config.yaml
hidden_size: 896
vocab_size: 48309
qk_norm: true
bias: "none"
parallel_block: false
init: "normal"
init_std_qkv: 0.0205
lr_mult_qkv: 0.7
warmup_steps: 551
schedule: "wsd"
final_lr_fraction: 0.1
max_seq_len: 2048
Each number is 128 + 32 x the weight over its row's rms, rounded and kept within 0 to 255. Layers, rows and columns count from 0. Numbers have three digits each. The size before them is the row's rms in percent of the matrix's.

# layer 4 attention output (transposed), 896x896, rms 0.0213, rows 48-105, columns 336-391
032:104171161078189191147145125151124114116129080110137136136157168101156177187108161138062163092193094086126101139112136154143154123150144134103218143116085105148139159138
107:112130139129153119102089140120096142090125127103176110080136143155171150143176082102118105106148147109129132056118125110155193089144178136080194048124191121156104118117
112:171128128135123127146176147100096139143131118093186091177106108155097114123101112190134211106131086159105149092107099116087125141119096155089121037148183055152110092185
092:164146139153104120122087188103139152106127150212143124106125098128103117200128143109134120097089173110156145118130117143127134082161107120154158070109159196172157089119
102:145088094128133124123094088132104139131153140062142087118123118151120150129143059104117133062162114161151096125114100117094084178202133147143125161097169121123102134113
101:132139143071122140134120163190172140104140155090128115150131130118138143121047122145149120162135145154118142112152147126155149157052155158101130130138140144101119150143
102:144147138146159125163124113183115146158129096054096041084128146099199150116085194112222103111144147131094104115090116130158139130165119200099066200138137111118087178115
104:078125149112168098117188038077196045129133089125120114141151154131149076091144144129120108170177132143158117142161102091089197119144146100113081000122058121113072081121
107:173161155095105101105129095140091098123111138138127157074183153119092172114149169156130168125204126119167093065150101168149109167177083148153081093101083092161093087173
093:156114155157091153073076123125169142128091122182073153125133118158076159181156159119150118132074159124210088204091121105076163168133099052136169095139132188141128143131
104:102112172107149200102118116099183116159086162157162094100138166114147073115095129102074063172131146110126156162190190146156142129119085127127104145105089169124138121087
108:166111127094112178101161072114167156095140149089093052117073092138136105084108176150111118123136083149134155100076090116121134112101127133091156120142130142137123169139
108:089113147039105129111148159095162184165137140140190149069132159148114123114116198085167115139177152090113102133126042139199091110159179076127138043140160120104105097146
104:174175136141035113153123168131119105124147150072127088186176157144143160177183085087097177098134133144134090110128217137061171063151081166186084157165079118145093121164
096:111117110159104094095116160183217095111121107158032116077113079120089146117151114091116117136158137120139102158112158113158150170164116105104191123129124190159127113140
105:092142108130122061190198115118075155089110152148103156201170102116112152092099111115127117156125099109130153109102158165126061107137162155112113049093097140122165181165
100:108133159110121101081136160084169103145137109116115082172105102131086097152166147124168129117119101071157155142165105136109123106144113087113115151131115098164145129063
057:098113127169105104131143142101096114101166172165121203124083132066053067142136092081129049128115109171129154136146140130112109130154106161127128173130105165130096166176
110:130108124155114082169129174082168171184120076145139167127156063101136125125131139145136181103150158142141084159153097141118161079136162119121109110137106141170131162107
097:140106150127137148143155094120105191088079147132147159136110172120166157141129093079148155087143135095109127113060110088149090145072135152149139081135168156131124142175
108:087138146133103129160173167153109136176168127168141059120121099104134165121195128094155116084125155132104110105122058073142195124115151082112105129176145124136161132127
101:148123071106137114158143233154121126072137112104153177178087104086102171124133120087117121133061145135151119140155160129156112065153112125148155168085117149111183190193
102:158096140154100100167079191125131069153061177101119115153149104143114101064112131123117147132196138101112168173217109134115144084079088157102120066075107070106177096145
106:095139174112075116123131173012167136086075109141108115073129069105098165123124142146110116087109175126118081096117155173132123134172127163092136097095132104121145154141
109:046173088138107168116113179153163172137111135138093145088130136091103092102063121105123118106120152093124044175147194107124107074149177111099128125090101112142112119143
087:179101160090147146161132124184081110127139072203111131128152117185157165158114169160159108161136158138155092118109083103146100105093079126141139184132058164147081126093
103:113120118136067110168114162142119141148142162119114103107145149148107110119136164117120066080072144121156100134103143072179094130137152117132185056129143133104148114091
112:116119154140108113135125123118181131164133129226088096161089153108192190171093126060147099102178160138119099146137079115176167148135118096127143177164150173193078121094
106:121133160179106183127106118160171103155109132131133114090148127046126139082098105089169038147078137087146127154174114139163120145084129078143155159108137121096131125170
109:181112117118062142130095138118124086151097163052132144156207128145123094122170124120114120106108128122117105088148103125199158120126124129171112108126133155171101102142
104:167118149110172145171120113143112079239135139123128098123137131099115067098140090115187133111116121172124124103097107110128134078064100154119176109133150136101118163100
100:131119135109163136074127079131152095105113103183111120090114089154139126144148151103120178072134150112201144108155067192146085067120157129138137133109125095113146178123
110:169132119167071138158128166111147131148102137111109119173148097059153130117167112134169138138105132092129157108101120137113172123110169122134177134107126203071163110083
109:122141150160103120102090144187188154157110069131159105099129130098125103108153166113102112118097180131130165125148180112126156064131106094113109102081119192121077121183
094:131162162110133148177146134201152094122129093196119147092096130162159173126037168071098104164195176122137133158130128177109126119056161110142155118134152165102110101146
094:181152132163062100160141096147164150126081136059126176088110189120135136161136102192149119183114153122142150103072117122124066168165098135122147166120156136113145117155
102:111106143085099132140102151074089170135129114100113097111109094151163087061132158130116071156054168123117101102108086165136115149125116182103123142120102146099091171148
106:146119193152122112091077093103151131169176100174137086158133135097174169183110136088135131085161151125121145106155091137064138108051140119137108105181109165142103140180
104:139132089082139088091116098148117130130161160185114132171101137072135124079103137100102151162135145116130112119186111178194149127159077129193198111145112158152150122137
109:184158115192105091101173140125093082095172135151137167134125123163142072175152166112097115120092088173118153109166111150146043111115144188071124151142129071091125153204
095:158135160164093172132135123175130134118105168046097122050118159179134160107062142165132126133177200140129138124147111136211109136104151112104156105123162135144141152122
103:125148125104151147133147110175170100117075159158084111159129162113124098146120135151127160141124092114104187126166110158080109114108102100148119074135134070150179164085
104:151130139135098132126195146115130117174140150162153136145172092099139137133170072131154102130070130151145138126126151135114139102108111129085097159081107107116117162169
111:112099042132129173130209134144156129110159066216144102159117107139145146044085145100114140144178137114100122101112091070117102166071132139118113171060093135104123165114
111:158152157143114107108060148137129148108135092123161125118179126117165188122163095095109161170109062196111154148058157183134089158167152162129139177114129198132121124141
110:103126158133133159082121082113149125142094160127109103117160092110155174091122167120116112141134164129118111136168122116140159168087164120115151100127141171105129082090
101:110154122127099156137112166079078086105112128081113084154152129083111103111099162143167135083194137138130128197119062137154155094130117081131110073195138160194149122146
108:095110133115107119152157159084167136104114159138134127122143122162146135169115113103122122162134114136117134148122127133073168168070142150164160158155070117163138156188
106:182132178133098121099132077144109115154132091092129108125145139122164131137132110127150126149077121177144106127112071120133117083113101145124122112144126127190145138077
078:080129134167081118125134215123139173096139207131068140093170128140128123129115087059148107185103092167118065119121224116088082129076158178138077097132105150093084157171
103:154118100127052152140133138099115139185089126071076101128127108095133188114124108131108113140099151143092146136075118163150112146107159162082165161127145140149143081067
111:155168142113155141135134136165148151148131115205086111109204104169173126174121136142130077150137100167163050142196169188106139110120142151130131167132118140092122108111
103:110125131122114132128155099126150151145125191140148111148110144111168127111105143102125152084148171095118186149106057192172115201124141137101150162071117176131066076115
105:137096135193100130115119151144118103156106115121130139094128130134120188140142124122107114138093121132077114145123137180107125115191155129139110180101113137104111076143
104:124077074138098141151147116153053107140151133171113098067153131156100159133143120113101154127120104164148119202132128127075151051075128119145091102114148134102159114110
108:178115138104135105123111199177139075113133057136180156094133128112128128054186164124138112118102131157131136147058133156087110155087136118122090185094158137136156154116
098:139128184123130057095156132102131110136167074100114095104141172127130107134099133140143131123127113170143125142131086078126095143153100107133087071164091132151098140171
052:140144089154119146109152131144151118114162147147137208047058111104098172106133121116184138139159175150105096096043147085112110160155170100133165137132155235138153117156
# layer 4 attention value, 896x896, rms 0.0189, rows 49-106, columns 336-391
096:160134127170142139147156105134102150075156193186126147162099156129149146125106135141118144147143166078097106120102167118183062192094139132107138080123142115131130057140
098:157125059104095123153098147110140091075110164148141100119101164176123093172103121159161104117132085159128129108178115149152117110142071144030126131140203097110150107143
098:156098212074169125112082154157166142147104174133091141116154148121089088074150122066130170126121144192149105120120117180090136128156123121085123151149158095147135103126
094:097114128061112126108078135089156115113126131152125108142165115124165188144108105162143180142092115118114081130205085124203109134114076127115128103117124117160119107114
096:062177131094121147174174146094123137092120115144145149078153091131110103139179073161124125141106116103120110104138163152132118112131150134159130136121124133148106157111
102:136101172106164143145151144121159195136096131072169136112184105155113113136114142166113165096123111147134127089071102071138104146117129142160133166170170119122114104095
098:089145117136085138124162087096083132128114134183110137157155170135118110112153155109082191160137123188044098106151056106168092105152127136149133082137153150130149133136
099:189125114139133153105128154134131114144099127130149164071073090103131191111137194159105127048137131169140168167128086139153150097142087118124126103159138126103100138131
104:200124162169146087171117102125149160128146147134091140228085161133112179127137054091158121135138091149116106129131110150135090136086128109168157067111127101174147148127
099:143117138060117118179169099137129159118140112161102094110124084115129058124169170155113059151131161130066138114116159126104192136184066188185130130121146146170110113125
103:200182146117094155123054158111154125058137123120176125105088115120088160149118155129129119087108141130159112129086090136078112117096146170116149147155122180077174147101
100:093118111095140125109104085139093184130106191182133108122111175135164129103159114166131091158119128113144118102086095144132144116126187118179091091105201199066096200117
100:148128136129126117120131086187152126059154133184197090167097132138143102162160145133145146148129122102123157108119182148154130116091057105043138118145117103125174171143
094:154110162128115141129170125131136139171104129038155161104102108169083101079164177144115160124140066127119119139123091137136095112087101169130146128147123148099084056127
096:100153111132147102120125147101197109177127138149167135141083118110107147147113109151129100091109142183107151140093127168112128134155134134137102126104121095079097117195
097:111151152107119144097152173144140181139147182124159112139120138151129139114078144140087195079145156119167161108092146149101187107088148129146144083138104100134068079154
121:106131120127073129132123141125135168194120092065107152205122121114115105157116091136118130181166165120103146106160135127053149079149088116092155168119167097126114103108
098:166126126145061131098188122111178166115100079077097155076149197140147151088146169133088176180113166161099101089146111185107121107112108151136086081104154062121119090091
095:158112121114100107131140116090120155114142132125151127195143128088145162133111106131142142168120122111125139134104163110097084181130163098177143163067174175150142174132
094:092122140138105144137128152091156145120148140122124151139097184062103146090125111088143129069170169192179124128100089105132112146134127108108160164152104102153126109119
095:118143128141110186085162085081115186172085080109108118114121090052149102131133145086169117139138118137114150104113162120182128103100133123073132104097132111113147144140
106:094119107126100183148130137079089077129111121156115088144095107167121185117134153085120092075142150112156110137187120152125156132158107119110125135101144129156186119155
099:127145149117142115106109172127132113126206124085072114136155104132093141132161101122136182104119116157140097127169075121213172104178086126126091124082150108132123133150
093:108088104148122167161138119162152151177178066130173093149116127131116115115143117142124159129203150195138152145091126115192072101131142124142125130122226149137108166136
099:109104196148107157143133155148136129180114122091154100169124129093139130165155136152121123132126144120114114071067173115096082138176084134122113091160075105096175126124
101:155142161163172125129102160143119111095162101098070109141041108120115104142100165125139088073088107099167177105158151154131123154203134128108147082132115157114141110169
100:112106094172117122129126098141171090127176094119080148125074180131168124171154152142111153165107097108107204133112136091147148100136109133086154093121095130137083073051
097:123142129121151180160135163159147053147113075126133115134089124122130108113119170084174079078129134106142131145132094136107109127103102174127097145111181144111104170142
094:107152135167104150101145132166102108102144174166163107071141189108194102131136122104178119120133113114151152134140103125084127156160199176148108171166074128176120180182
100:174188110136108143133111118137189067088120132128117115060124113063102126135136105129153168061150135100149147090094098140112127066107077144103108203122044152114172158114
101:133114126165146173154141124154132075133118205120128125088164119089120119190166139113140167165135147113144163129101100134137139103108191142157086136102127166107171194178
099:162166124152149139191090110115171146146075165157119153121169140136163149080100146103122104126146123131109189155134128109053123151146095128123145125125134111095098162192
096:088105122148109128085150157161142075136145131130132126133182121075109094096128125132110089141143084215167160164179118161123072113142166133098138150091010148141100106164
098:093130107143115115162128134167105130120138101129111181096085130085135166099093122158157084131164110103156166127126153074111108133190164123121152154154127142102116187131
098:118122087152129097092088154112167158152130130177151122112199151073071152113172106161154059145113114151154113156121144104080082138148172168176089147123080139145131142156
096:177132163107084138067190114080151021107083191158197133156154122157141139146086110192144123070138077163117076141101175112072156173134158177155134062179122095082130144114
097:157112182125137103120069128132140123167159102135138153134146191134169139120127178117100180114116151175101124111154129135102194099093160145137151152146138105086131130151
098:114145206110116157091125131099112105150125103120106150102128072112144111134167118136162086157138121114128145144166141070139159134074160105130163116129164057199107138130
094:120108123099121135046139132110066199161120141144189201104068098137114132159102145117109151133122156171147059158152148126100058139153137111129116184106153137094130070153
101:157143196152093128130159172136117177176164126127127137106141151156092201122159192088133179081143122131118140136101138120110148130168087114122127159088084144117059161120
097:112131187126132117182075168159172125141123102125135157086139091138125116128071131101150099065155119199068116099141098066107110109103082129105142125164133069138166193126
097:153135165155127118142109149147107110110111141080190129109169122083131119156129127176093071156127078110211134157204120166096127173139150070098093137101095196172126153148
090:095088133157188103148089140160117117122028154130109093127127107133143126112160083131138154119094143146197117069136066151109182164143131133121159116156074229090121126167
100:191107200134118139094129121132159166086157081114139179126086104159124109112122161160121144119107126092142123095092143121081166141184099127074108136166102143109122100079
096:141113158169136111159125139122160066108114103122183162078080202130129221121089106129128077102144125208117156097109091076125191123096147104087090142113182126169123152166
098:139135167141096107116162127162118124123158189143118098113087150150122129115084091152100085150107176163107121102170093107129117122118141142194121103117196174128085075070
097:144141164099124090122139182074113139153126141129140159114141107134134119129122071151146068196169134155144106110163149131140066100079144116144125080125100182093123189209
100:163100165122103105135129104191105115133053058115154112246143173055210133137161119087119152057106131111104085141118119121138094121119072149097120137135173058197125100080
110:157145114155125127099169163135186147133128103161106113126114107083141117085103027086118154144138112102148161072117139159138130161119174163117117079136149104116105116183
095:137119181125133129126183159097142162114125090130074141181176108139090121110098097100112149182137162165145129149086070125144157158117116137158119135173131100160172156071
094:090129136116073129119101114116118059153172047167114108123098144114132077152117076077135152085124107102107115099118174090192102182133084165138119190148177082153101105142
095:159149084112147156134132172115151100159155131115134088121143141138124132116171094090175096149138116151161172162144124126061203136117127125113132129120070158114092188130
098:064090131115122141144130131120142085133189078125128126128113092131131117133194098088134142148104078151156160154155090118151159112149221129150106035184160121118112102112
099:136080118141186160176172139139109101131093063148121129125053203189100114134076094137098110082125135126158167088137080145154133118096195141104138129153101089095152044099
096:156094129135073130125100132129127162142077104153158167163183129158162131106103134100124140144126113106148136140115167097114093128129099105105139105114115173115118104102
104:169167147117112180165134147117095109125142119142109098143189145145183123079079131155123118121147127158115172122096078094164114140150086132081104088136130085158082089153
150:107129147183134125188111104161139180151126089120130169142136106137031183101114104170116153172120089140118144105136135104121165096153144128133159115062102158078120156107
097:136105199143151095177062065133112101136129090092079064135128103134071129139106218151140109116111122153164179153170133144137174133142066158146115143166130083115156152124
# layer 4 attention query, 896x896, rms 0.0225, rows 64-127, columns 336-391
093:147104096122064096141143153121222089104161124100129125140134127086109139102113106113103096129156144098155126167092156104180154111069136157099118134119182182128223153121
075:158171109095165116113138141071155090120095141134128078183116154131134132130166090163118161147132112123140126109142162087093107088075076112151123071165161171114114131172
086:135112151173145132091143186141088145161082122151109125185178156142129163156135130102128142092102068155095124062113144120095147106133096091114139153136120148103076119197
095:124081118081131073140142135138112149110110141100150175151076063115117031128130100139157130187122129137125150185093124147075093179119162087131123127098134099140157146150
100:143144165134148123132151117179110123114107157096132089153184166155131144157089145094196081128141167105124056057108187089151131144096149123150091118120115119111091098129
105:124131129146162064131110134138161157149136106076061131104131100132123147145151148189112139136106086115105118163147100134144079171139158150155119122061080142115125141096
107:120130114122086179130166094108144074109096128134116153142144101156131125089109120162150129055149108138144156115146085139090081083155151090150149130138186162179141159149
111:119167114152127175165175138155148058143073159102164116142146145138125164158052133138170097111135115143180150069132143128097147131146168084131103102145144106155147073130
098:169139182138143095140063107111135132150149124179121168128125126122099136129164141084127154135135113088204127115093148091161145137156143084115122107083168096154103102160
141:122133125183127175122186081131145112130139122088102162134117107190116166148041105148185140155144065130091170106169143089076069079160131114119154131116122137177165153088
112:115149206127137102106116146143159179125114124131207126125150160092094122152155141074098121147121152092112121078089163123132135152137098179140156107127030127171171129178
101:155183097128151119152132119089122155089045067122126162130173152099123123120128139099148128142106178157040135107122102129114111183134158152091117167090084164110129121075
090:085117133104138128174115140196174122108077113132067113145127157145117053094125107153149159188135146103155163134125162125070093173117148127152135110075114125151130094190
096:105147132154193192143148132109100142138157128121124084156120099153104147134081142115115089131140115134134156131108185092169191116182106087141082162147033114170088075145
093:123163102134153126156120160099103124138098121153099185150166180122139117184143082103073116091136153114121084131164140106135164107141176124069130143118179149113109093081
103:120172143144076126121097129085116059137101115184126163117199118138144106132158130150093109064080094085229113149126147122099122125113111138128100120106137119095104088110
100:139136088165159144108112112140195127103106139113124159117092154117114088114128120120162143086128154139134118141110193106127115146097114154109165133114208120119156057121
096:148096150151149155086144079158089118125198166104078131168124072122125136110183133139133115129137082111130172154086119139122145172177031155176091144115130114164146114155
108:146138146114081127120112163120083122159108169100063119069096100139130089191124064135146136076155148203170081180153108108072113130146146155178155123129097154107164124086
095:132091117105112131081114156144113141106121114095060149147107059091141155146130123129107124151122066147106122133076190108139121145148138133171133131132083133131142121125
094:056079115207148090144161131160096118138110117163093148099086167151095143152164162183149120075144131181119129106122097175073109075096112140116220161130114133082157099107
096:118127183080146140136103161118119162103135106102148107164167144151101209128163133110122126097099158115160169120120143101150135153151145113086047139144194108083099038212
097:144081149182150222097152122124164089120118152117135107152123111126084130162092128153103179141063123065144151124109162130096171133088100149109117083204164137130089024169
105:111151113145186130122170099130195177125078091100106126090106109123127125115118128104119113130163145092077119123067077117121084152119166143182134135071163128206159146050
100:114118182131136093138114122164181104137101164136125094157096115132082147180081105087088052076103146114136119126085174177168112156169117169116114095128097153082072061154
103:090187103186107094145181152085063197135178116155149161058136107117159084153142160092129130186174155116102100189145142081128095121078156111174118042139117166154114156099
109:135111170113054122148160118100155123133128153028041111110106157107166098095163107153130158087141177141097123159144120112083167130142168110190171122111182153128186126098
097:027145112111212139129171130125120126140104162119174102138048111137114081135095111143103158106174173126173154099139158117129126167147143117124119146140145107080177149128
105:090151135079168107091071146181133098125180158126148121155105170085123116121109142123140173217159118103103150092076183105084135168152138137116119141125193091099151129220
100:157081146107145130112141119105184169114090088087134095157165151069114122172179137130126131159148118083154108069099142091137124136110177127084116056077097058166148121143
093:100089135055128129135131128112186101103072144111083099091131131129179115049103077157137116117143164149173083184136166164049109146098077149084071178154094120100106193097
102:133154136106169103087131151133113149137100142095222073179181106151114100139157138104119086113142164122145101168100158146125110171137160167112107139106104082117129077186
115:134153158157126101091079085092118130117170174078064114104136091067129119128144167107165106107148141140143222130052134151177115127159129021118114120118148156129117112163
110:104069115167159158145108137182159065119096073172062175132060153116151118145125135153129167096152137064180084185122134104093098109112118134146173093122160140124101127148
096:113144132106041094150121130152134172116140138122117126103141177123174097117085091164163108099177220123108134143131144180053132107144120134117102099151147124100120171093
096:029140068075103141117146110154156138128087110148181096202066176138135170147080116118092173185133069072132113137130122084135070141148149131170105135103233087125177169143
096:134172102127153153126138146129121090131106141122147135190124122134077210120150105148156107134154094154118182131116140097118155139142149079135197166114178144177137131069
102:087129100128149122145079111175149046125053148109083129121139161142165100124116103176140135130145147207135095115101095138120151127075120131095134129205129164142151121122
100:093126121170129126129101103137130134169151142157079132119159122108188078115120067162116154075162152088186038137158100118111081107115100152158098113167117146127103186155
105:178138102096148156073147125123151176108111136103150117159132075158094175112144154150169102148151123138110128119113180135126102115083135123175153122132091124130146142079
105:191133087131087162132155150152152149128140114091107116120115113127111109118124106113156155135149148148130148178201148146130098149152123120219166150086159075120164145073
104:104130181093132092096146137168113161079137114123124122190083129119127104069123125124062161169135093131102154116135123112146158118133134172181161121124169148161136079115
111:126155144127088092100119151071084112150170128104144171105156086169123170105139079064113095171117103101111088151131130107098158142096059168201183088117136132054177157199
100:134143181089125128141078162105111180136151158093167087058097148182062077066121098108123143153121095167115106106126135139103165173153097139122127102106135094125114183129
093:104163133108130167101123150105160101129175125131151080181071041179139119133152114139116166117138150098126221091089127174195087166105179097133048121108123145110116138109
099:174154127126120108167144134127154126156082073119137138173124114152167126107131136154118096133098067143145124144140161107071117128116160145191145176100119091224167143119
107:103103157159109140155081105171130090135138152114076119123166125122102160094182149183150138121123119164152162121117097136118122151097074095117136112151159169068158162148
098:192108150065148139110124144127118150073133153121223084211132127096169181112148109174093105039104146097090117136121115119124178120140145190148123080104121088152120143074
090:144131089117076150138147180108100167153158089144125120145142159079122166133079140106108142136133138149093122104185135133067137086178157114150111095114090162156145195105
103:218164118112105118127168152122132178098128110144213168144148041159120139082178160127144141151123110147107100130149144115140138159119035135173164123060146101143149167085
098:093125123182155110174178096109092074091149163174124102151033099104131091194121147156170163099122140117116152074084162153172149125153161128127138098174137144095143088131
096:155138187141176153140178081155151111125168122101178150185097084154050108092109159122140087111129101179116173125067142139167171212147142168154122139123063141101149063071
100:087104146136086137136112078241136086139160166130107120087065130163166104191100144170132148062149169091171126120099057168124087090124096146132090065171093090114137136176
100:150111131152148125121101123113136150124185136159137148136164113137132121141109143110191145145110117096137119158147084109150129092117170060123101064110149117118114130210
106:190121109070145160129134140113149109107126084083171087173140060165076169178071109187081151119103149087075186132108082147113138162149136170146097143151081185145110080135
105:113115172113073114127128096176076109118101092097214171170129164141152127180080168105111118080170145117140161107131128075139120107119154161196115108135101157141064031070
107:098151110134112107082103159180083115110172091176121108125091182144148038158107126088142198196130113118140159145158089127117164092145202078135143081210150133121072130183
093:143085122174104168088137146090155172113140145131068100141140122111094114173110064178122147101121145057161061113161101199067164123187117144141142107119128156087162139081
094:116157076137133150119193155132108158083083146129154108097103135130128105172115143115075139121120172143101137205133115126114119163191160115168156132113113153079166115136
106:000161154137112109103102146114118078100180160121165132231100105072144101120176098114109079140101133133144129126134193138163127148195103079119099108123117107091115108164
113:193089124131171165147135098123159127183113189087104142142114130149117184091133156167141112120106134112142095133085125127187092165111144102135097124064132164130170158041
103:109047137154126093091107093097149138133208091088099127116117135125127066140126136075125147090109136050196166097037156169117090135153157110135122116129085125120112059164
096:089137167163067116136105133094068139107167143108128154118101128143115104107121169067136200126112142079131121113209114108116126097108119161222121094169129123110118076141
107:135131116125101156115119157090120135159135045110135118126120086161146110199087122159138152074141118116091078158161097171060087123136179191223145141146117163103129136108
# layer 4 attention key, 896x896, rms 0.0216, rows 64-127, columns 336-391
079:128135123139171164149108114175095129048147135149140141161097114187161123095166132132098123129117161157152150086138062156162120093159099147150105147137144144111068125104
086:145090117114109149077110112160152158073138095164106126113150117101111110163115202122065108127146090169231097110087110082164116104149165137111073149119154141146132136165
093:120120079128188127151163114123084195166133164150137135133154104177178115048129144081196112106163119110124138116141094095075126125050169089146155128174200154119099138154
092:183099092127117124081122102095094142074083176137081106092152094143116121173132086211116064106130113119131141087083148086134117158162082095136088115087135119168103145205
068:154068142102178116116107128094109138140105138103154130136163175178114138179103182098119134139159127153149143085113099187144080113114114114101110085180171150125209108163
129:140141115133154106131101071105144122057061116148126110094112089089101089148168135131119108166060130085145146080119170119108181165169093207099045147111107117113124120143
119:077093125153110195172111121180170146094139169105119163142146190134117115121125114131172105132169136144151158106131118125150100110138123096129191140160124125150144098104
076:119112115097115153177136167148129134058119130115101136095144157050125146085170103169216087128125099160098146148139153145121107178123087082122151098126157140101125120069
079:072173151118118198154091084098133135123174132126135152158184093173116099092106072184123149062169191134106153148172183105112167060109132089123173116167113090174107121166
138:108094124173119197139135075166151106147134142066116178172145153162069139106115145118179137116178120129126125113144137083148115089156122109142193127138068130163133122125
099:114208105120094120121137166018117139157138088149181157115146085180158104099139091097092165117097135149081107120115137153059162107123114106129122110103100164142096207122
103:117091106135151147087153135192113160085158181192166132117122074146147119102142145113114079070112061153178141122144103120102165108112132136176051132128117118148105134157
107:174160029140155139162103110114076117183037140187149088161103115098084185138124119128134130184141077137157099104116125161129138153112127090136086084128163176147159157059
101:067115134129117144120129156171137111097187069137146114130147101147117113102137098182145160091139148136148130135130114129164129102085119120062122137094172098108169139109
101:147120076103123129067124116138092108166156170101110106186085101134122141113128104121140100157124125128133155094131141164132180111117098184147069112105146109126168082150
104:117153154132114147090199128145180118166140066091159124091061090135157123104149172175161101126172204141132131169145129094164129138119128105101104136155159121135137226128
099:109131133107169099146175043160065113142113126121140190126182162169164153132179097123130111191109082163083106163188139118095155117084108186112081118187125132150081125154
111:095137119136109134103135110112123098112097119090104101085124081093082070110117167193117094111123077098085128104136141116110173116177120129104120116149106052125128205078
105:142173107072128120093109136144150116118157082127069164126143111149120124173154151093128140159109097120173150065161154132130129121130168129155130108100107140070134141162
105:132130102133119138140115107114125101013188089186105096119155142076056077137134174117132122102128159103168091124103087192146089134157170175150161126107105128116105148108
097:130092143088120153122126097136129215078129128120102088077145177045134147097092163121138151150165161137106141166145082129107131102133175104138141124184136180146097129117
105:136145150089023161181172116098130093171110122128103155134105056099152130160104149085116154108146100175132143068096162136158222126103130133098157065140160139187174172152
103:137125131078141128086147072167079125158120142116125112091101106147189172090069134154152135158118054142128154159087111109139129148166139129120127163086132153180166154141
105:175064127085133087146108163076165113069063060121156068134178059159108074175152075148096118188083174119100108139120125130021198130121096147074092126163101126118070148176
102:105124103070105206062115135139098068120096091127088123169098108166177102103128101141168174168183079182124115069162120160171155115132092109108117139109111137138121128150
102:163147064118157166104163163117141114103148138118152129145168137169142121124119136095177090126116099165111131126147072119018126138076092152132183184163109155111161131164
103:141096090125108125173060112132166084060069134100135091170140160127095111058173164077158102111114184134160136148104116154158113146195134117103127115133111118062148137122
107:133126110101114121094095091140068098084117169062054098086098099067148149090153125157103122152174183136163117120152164168088161183102047105151106127087129079074122147108
101:165169130172060157219105138119179119160111086122089183130161118141191138103113134157122152088118115144101097143184113105164163128137087120122182082137107113176112193088
103:163169113153132109117094157150145085131150100173128157079135137072107100095062098115157154138140143150112141125145119078160126124116139135135109120136119177132090173105
097:145135150077110150120135131185127181167122172097122137118051146113089108126161115114137193208091118101143125122148084136168195174125085135171148105107188139134091129177
101:188137128111104120143100150118102143079133106164084117100138084110135084131129072163099175098103100158102122158137152171121166164137126171122165142107162144128105235127
102:131149117133042171133136150175146077086146189125152154086091129079175091171091084142136131081203179133121143152186133154129109122121136117118168114111117159114176088099
103:070151073121104164095175096113159135166151084115158120096111142144119096170146156105121088199156087095067193127134111125145103089086084157121160110175125062181188120161
105:093084129139167194141109129130150171107080147111117158153145125118161134149134181081225137099161153138131195069156075219076139133160072161091200123143129169132205120159
100:134164130144094138155110108051080097174117110121131174110132037138137134100135122097074144164135099118134070143109138084109196108112128146113106114177154135196092183109
112:144072163085144096101110068161106131135127082119075066135184128114112114118163084160113119134125157129138151095118159140041154129163102154161120093128110149153124121166
100:172069107129184134132178144130167061157095168109087127169064148087107096132157144089094119137116097137195199180126191152140095131155125082148132090197167115109135086171
104:162127029101127122042113127146081129084111170103129129108142157132117140145107170140157133156116158065122125180150164152113084123123169144149138166155156105107127171106
108:152073210145118095150155137150150149104109122072134140110164122166130129126137115115090146199112170152128127141096185121202124130151063119156101097077070124148105109165
105:180137132170147100116131085063134193091088120120159121098190120127113098112136129144114120156069140118099126139124160112099129153192140166165103136152113155139097173152
111:150123089165114116131099168110143138171106062127143084172135108070129118132159091092084118111075131028118160096062139132091100110135099173148060146100111119100087143153
102:130150135173124120145100123073080144195180137131223152169105099088144105107077170094123098133154152139119146140124090108149101134131148140171038150131113056106102121116
098:111143140148173130144150117070106096128135086162143152163154068139120126097118105079131161105152065088101174086200083100101161111133167113102121099094139120119068141124
104:196140124135110113127177092167095156086105116103077150112163143101098187157169075128120082073110118136161141177122168149145126159137105124149125104115181141116188150157
102:166104128084139134123199104121084144106078131079186079134127100157145127105107054125071140196109136065068103120113183139149148127163149217106022131157145165168134135141
100:078134138125120162154117115112108121137088162099135175111107154098157107111123159128164176074189162146134121114136156167176107163106180105119197042128160118129144088118
098:113144171174124127087158115113063112107122079166099108152133057155124111105135091125110178134140119154127134147079092115069142149093061085088136178098071159130078156135
105:063123118157166192132151096135185142143160181136096159165097141178061153064139165068164154116120143105151140135115104145087138117137158087146151128122120173087179122159
096:148155150124189132081186165136068172096107146096192111135158100127121108113120084122118119114110069139129156121115162092092195125143097146126054130104109117157136169193
100:120076132123115143156120162190109120090098090091120142113186186173102137089099033137123097162164183165146047154134104113164106154134111129183159173161088122146186130122
102:145014143122136081088068148114058177091172119141108120189079111134112164090056076167101159105096141080163134070129125128131095117181132115138129201090128148159084145074
099:096119188120189137155127122137159148156147157151135108086126195117148139113102115151216133185101125097083219043136132125143075136154143150139186127115125149172120081092
100:102134155103087141100064186101138116164151138125162150149174131103121116121079164165129141051107152172130142099098166131113097153124144094136142091100164137142126156113
111:208115148121136144089137101083132085106116131126117147137069086094113105140124074128076116137090183104235094116144131141114138155115147122110109111095091123097124156082
101:161122097138185126091136181063093066128122156145114040130087085118162091133121115141125102150146127131146157079138170157109135092138136116133152108129162128148116107092
105:103128139135130182125150113138148135130181132153082136185140113136124104180109125088153143098139082082125103075111090124144120107147099103061154143156150129111205126227
100:095136060142124118119088090156184129166124112105085113124128108135117168085126159122126204149158118101122167113103127077163094134123128099074107139142160153135069115175
115:103130110159122121115137090088087127116159053102106139201085096109144128139138159113146170205100104126080114124126112094106111075104087165147154089114149127078140142100
107:122188142123127135191126098129154120104069101135140082071088128090136139145118133091116130108158173127108105126142092125130113169144119166076198140137142146067148174078
110:144136118153058114146153100139119100059113090135146188109139120128106172115074098133145119141131162193164111099082158138185203131152129088140115140136130104122116102130
110:135087133147124137134057126138142125187181117138126126154103185099108166150157140101120117082092170126115151145126120115174150198132106137158147150113100140128174169176
109:154087135178054112087150158085128121173204114196094082142184109098063104107110135147167062063093132116144103083136110097127108128129136099106119129111107144104127128204
106:079099162067134112089165132115132193046166114121087123138165121142055125061152148082175115161112121116144123164084140113132114069137183133145139097157104164125140086172